config.yaml
n_kv_head: 14
norm_place: "pre"
lr_mult_down: 3.0
beta1: 0.93
lr_head: 0.00732
schedule: "wsd"
seq_len: 768
Each number is 128 + 24 x the weight over its row's rms, rounded and kept within 0 to 255. Layers, rows and columns count from 0. Numbers have three digits each. The size before them is the row's rms in percent of the matrix's.

# layer 3 MLP down (transposed), 576x224, rms 0.176, rows 563-575, columns 0-111
100:143161155154130148109089129094110122106126135163072104149093151120132138118116143122163105105105067115149123132127126143122114116110142091163155130099142137117110114158092080148147160106098104086095091130126119108124150126161142128112096164109156168131137122175133069072130139191121145145134131190106116149135121140159157127107132122099
101:122132122133114106122130153111131140119116109140149096130128177140140087141114137132134146132148059113127099152094102097162079146103163139136132084114137116113087139162097144107089089150111130103138098131118115107120141151132162102125151127140138134126139149117084128115127124110154087130156089126130155132133154081067154095140161119092
100:142162124117147169143147181109164091148123103119095152134110144132096086145121126119129180168115117178148138120140128157144124118178145161140145137141124174096109129126142147136125147130087105133156125088088128152143146123123169089121130114103110111106128140136126087159113150091144171144123134120123101140155179186122164147103148093147
101:130146124149144112102106116121137162171136121164147148140124131093102158129122149110083105117068108150125145074154109135133162108143134093108145144125104105076125106063157132159145138127181168111151132102129142140132124083120154136116108183153122102118098116149123114110110173101113097172150125127091152114138144138173074110132102170139
108:136101143140093095109119130158105085158160135135155136108102129144157124145141107084117097165116145165110119103161118166094111168124110117154154161124126141105124173165078114132128157116145193171117085115137160118114146103135113163106103128105136200145146054113105127090137142145128137123146134106144141115102153119096162130148097145148
099:183115158164091109166167215120118128136122143098080116114151123123103101100088107107139137132095119130112116136158176150127119085143121120118161127175108166145132105146157133156106102108113135160136137152061120136140115118124128146129094110108140086182144152124151165122137147128112171128130141080138137120148117173106141132101123123141
098:099127122152151125149141203143108150145137140131133149142161137130109158110196133179121126120110126096111114144097111121123103125109126111169138146156159070154128125122141173127124120122125115093122121128131142134091122131116140100132129185146108124157149135119168135145137140151121103119133072092157115142122080135116152144125133129073
101:160124159143137118140116206108093154137166112141146099132133159110160165092108109147141115110161115136134173160126133125121142111080118128110144152118141120129090176126134121106161155173121134114136162097174180122119140087155150137144140107106133099141113094158086126102121146095106115117142101143105161123096137094091172127091113116140
100:116125099143146163135091123140078149105151095124111109115146131117141103140128126124096147165067109085098145134143169134086101164177110095160126153131164126174149133131106194176140120178144104147129117140142139112156148114119136111112144115128107139164109126176135169128109127130160134136061103113136120138139121164122149153139134130168
105:143149111152162128161175134092123123113117127160109105102098164117131111067101115134135119112137140124190144123075144118155144133200113089128141152118138095138142100102119110129108153094140167098148166132180122178095130139143110127140151138065120150118105099136165145097142106134118163118145089170109115138164131114108115148131120095160
104:134147163100138083164096126133155111128139137105150075143108144130147133156146141133164118137149126103110131139133126129175122096098118115151084119137121125106167153136149112151136148178087125146155126080125155106171146098129142126129129146168115103142089145109095141152119131113123102181109157156095126144155159134129153131181099104117
094:104138123138112111143090160117122136129125119140135106141198156144119095097110132173140136091111122160110133139117135126095108109132197047134110113148126143133142151152116148136087117136081137118126102147072098165123097100203125139113123155105142126097159122123117146095134114148139155144138123161146118101140116108119112135105172124118
100:131122107113115114172109152158136048144131096129133109119128189124095086110150132118131147121160104126154136143068123092142103086151131119176146167097120101094162163164154086127124152112098071132156119105143130131125160126153144145081119113106147101111136150110127162134120133139148159091119138131113150135104119136103178116102104144164
# layer 3 MLP gate, 576x224, rms 0.164, rows 564-575, columns 0-111
094:086194151146109139112110150132107127080141118105152118126143145108120090123117097102073169080132145123141111130085122103182153144057119115084099109157147098128133110118145097112097173127144143118117121114109140115133107097122139171142133131146117161099097143153154154122144113135161136128153103170119109095149126095133098149151141120112
097:138137136127128087123129099158166152112156125129130097112139140123118166125118132142112129093117115084133120093148140142133123075132148138110139111122084119141174127130090112128096097120142073131082133160146118108092123106154094113140121120152161153125093121140102161127071106133114136119102114133129123080129113104124101170162135147100
102:137118113140121099141110111116153131120132132107126177122084133139158129057180152094138171107087114121138137126118134129112087164141137118140146155142168162128098106143111109083145107124115135147107126152104140158115153169127151152135081130116146087120153123152106097109137160109147133134138132144126126087103114175103129163136147163173
114:110119118131177111087113150131057170151153147143122110102091112117085162117119141162107139119064153125140143132116173113144154107108121133161166112131112093137177103149114144140138157131088140077149116160141142129138142120083127137127106115141108103104088135100168149129096095142138158202112128140102087138122130104166143144106158153157
092:161136106119186097134152145104122145127163131077097137183153132167116092135097150105098121140081154183127140145157146122153121103110127134156116170143067156122139127126137122147151125106100144105087122130164102111133118120170124095086113118129181142115124131140117134131131119156094117134126154117135088125122151125152125127135146142098
101:098135147110131090166145131096116130061172140096088083161091141124152125134105182119124160155109118119121115138144138115110122170129122143165188140181170091143088107122138105166125149133190115118156118113171152147154149117130143153155122155078105141132157105090129163131115169121127118112107123134133125104124139118148111094153125136139
105:109099154132141162104116111147133144127089141094132127161117113095106167142146141145129089140113135147135069109114118154115136115187088124112131149112110151126155115117110096119105159101129124123100122130133121143139126129112124161104160124123139149098096108139157133110100133125142143187114121157140088121102107158167113120124110128081
097:129103125128151154107126144128100175134126147137135134126093120130096124165131138096135151098137138105123154083131096150142095163129118129113109198120154163134156133139157154160132129127148099143132114136177125124149113131168121140112146111167164172114116166154096123141170101098127146123159106135115119163094162147111165122103110152167
100:121147119119147063135113147119141136139090166129131136121124121139122150144156173164122115097123127118088170141098137127125102123100156079137160127141129137081139104132138128156105152151101102170127116146079144127140125130095122114103166137126115126117102141121136156100132072130158112150155123112111115112139148130140090147128119160130
102:106163102109183133109165094105121127137161171108092162092143167165119090139158142143124094119099120141105083146123113135129117092093134179116100131077109089165141152080116141146067160159150150158099141155140144153127120131130148124091136143071083112121126138117096130152123148124115138132106167118124120132121099151092144100124114146154
093:138097153124133089154153127109175150122132142153104133089105118136154077151129155135100137150157115102135183137149118135165134121115083068124117181153125115148121106079138087114125175110118108126137148155161128093124137128116111106115140164107103122147130121112109087163077134161103135103130111182111167145132123127130127123150127077089
097:145127113158122161086131082161123137103156142133104130126152117155159192146132096165126104138192168159099085103124146156151107125119089131124121094122141115172115138115096127143163123151185065139138135149124126118128101135139118141149103099136155137108145117110141119094096094156112158087112107093126169137144155145123098100163111090109
# layer 3 MLP up, 576x224, rms 0.164, rows 564-575, columns 0-111
097:104122111136088125133113173149111135074157134165135091160131161124131133105151103137126070128143108094129090132134138145115125108130138134146091079116146125086120144130111157199155113135096163128112127114130112168152116161125140077122123127129141153138125121157137144147182146133166145098139121103130128131125086120092148132168124124092
097:140147128135084123145124160114139122163169114150106165130093083110153151143154092107148134125122103099133130181127137127173139089143103138112148164166142110124139151130101164193121125129151107124164127160133105120125097179091126084118144146120188097157099112130148130152137100183113139116120158150133121120128130101088124147088109171116
102:119114079117142181094172085141126141132141124157144081105110128135127149153128132129142096089141117142107096152113170141123154115129133130141085180133161110115137076123150118113141152112112080149139102156144119123122136104129152121098096133140109135115082140108158139127128140133141123189106114091145106181140135144152135114126158110128
113:149136114165142150175158162066201116118092128109128166140145139128140106135162148125175184139175125142106091112113134102116132125139143123103142150106153172110155138175140102100130126150148122161107158139104133117127138135153088108151147133130139128152137086103137122140146102110132115133127115117110166132141124124106109155137081108120
099:136169100126118146134134134128129138121092151112127156114115126152134159081111092127190112113116171138080143112133166110127050130133124151128123140123150128171146161104146145159118165128111106150136201136069120102145105118112144136152135130116132124139125145105154120130108134134126142116160146087128127110115091178097170140137170109111
097:143114131136107121131117067131138113158101162117156105105186150133157141147129126168122140153124138130113140126100166094143097121171114103189176136140090104132132116112152130150141089119116090120112153119155126133127136120166113126149129145148148086153128105101144123142121128121134122138158086078137145127116096177129145122146109134079
102:146147156139106074111117146147090156104109127138116157127183085129135143136134162098135109077101147115132109149114105120111135140124157173104132175112159121133149194161109138112114065109117141130158130120144149128137135163167124127145140083174099139140134125095162146086165132107166140125116154134119138141122130113121145097146144113155
099:130093132104091123160145151124126133138139130094107146095127141112132123161123168094135124150124130116110111109144135138140137081103114159090092126106142138166128132155093127103144115125108105143154122149137180159105079166142108095134140178102137112169130141130123122162149110175135125076139148110122130094112145138103124138087152153142
103:088135124092119120166162153086102164128088110126088146114151109133114158147124115155093118154159166110151149120135150137149131129130153176092104112116116155170096157094137141138119099121153147113147159143149098115108120094128170116112096125172100150152143116159102139146174153173114122104103121150142183126136103116100159129081118115132
102:145149118124131148158106177120144136129122131148133146157122114117134129114141094089137144146160133126132127140111081111144185139091128181141147119105159110129089112113163104116161087163101149126128147128055124178086106145131135158176143157130138133126112114136106150090152124109080101135170121113118111137108073124130173122132153158168
098:142169130112110104151110084176143118145071116107158112114148085157125145146136123102150107116115144132138113148124134169126145152139147113097128153127116081143112171125026138116162093100124121126161115156137121105084134167150107076083105093097134139179134149125169120157131121097128127106133125126145143120162150134124146149090128162154
100:169142166152099128115115115113154090120081152098161149144113085118112159138090148140138158094134115138113141180131132148122116150115145157131141157109104172123179160140101134115095164105098145103119124123158118114124139130125116154095142155132110106130128136079154118124117147107098105116176167114079149145114147121144103155092161153137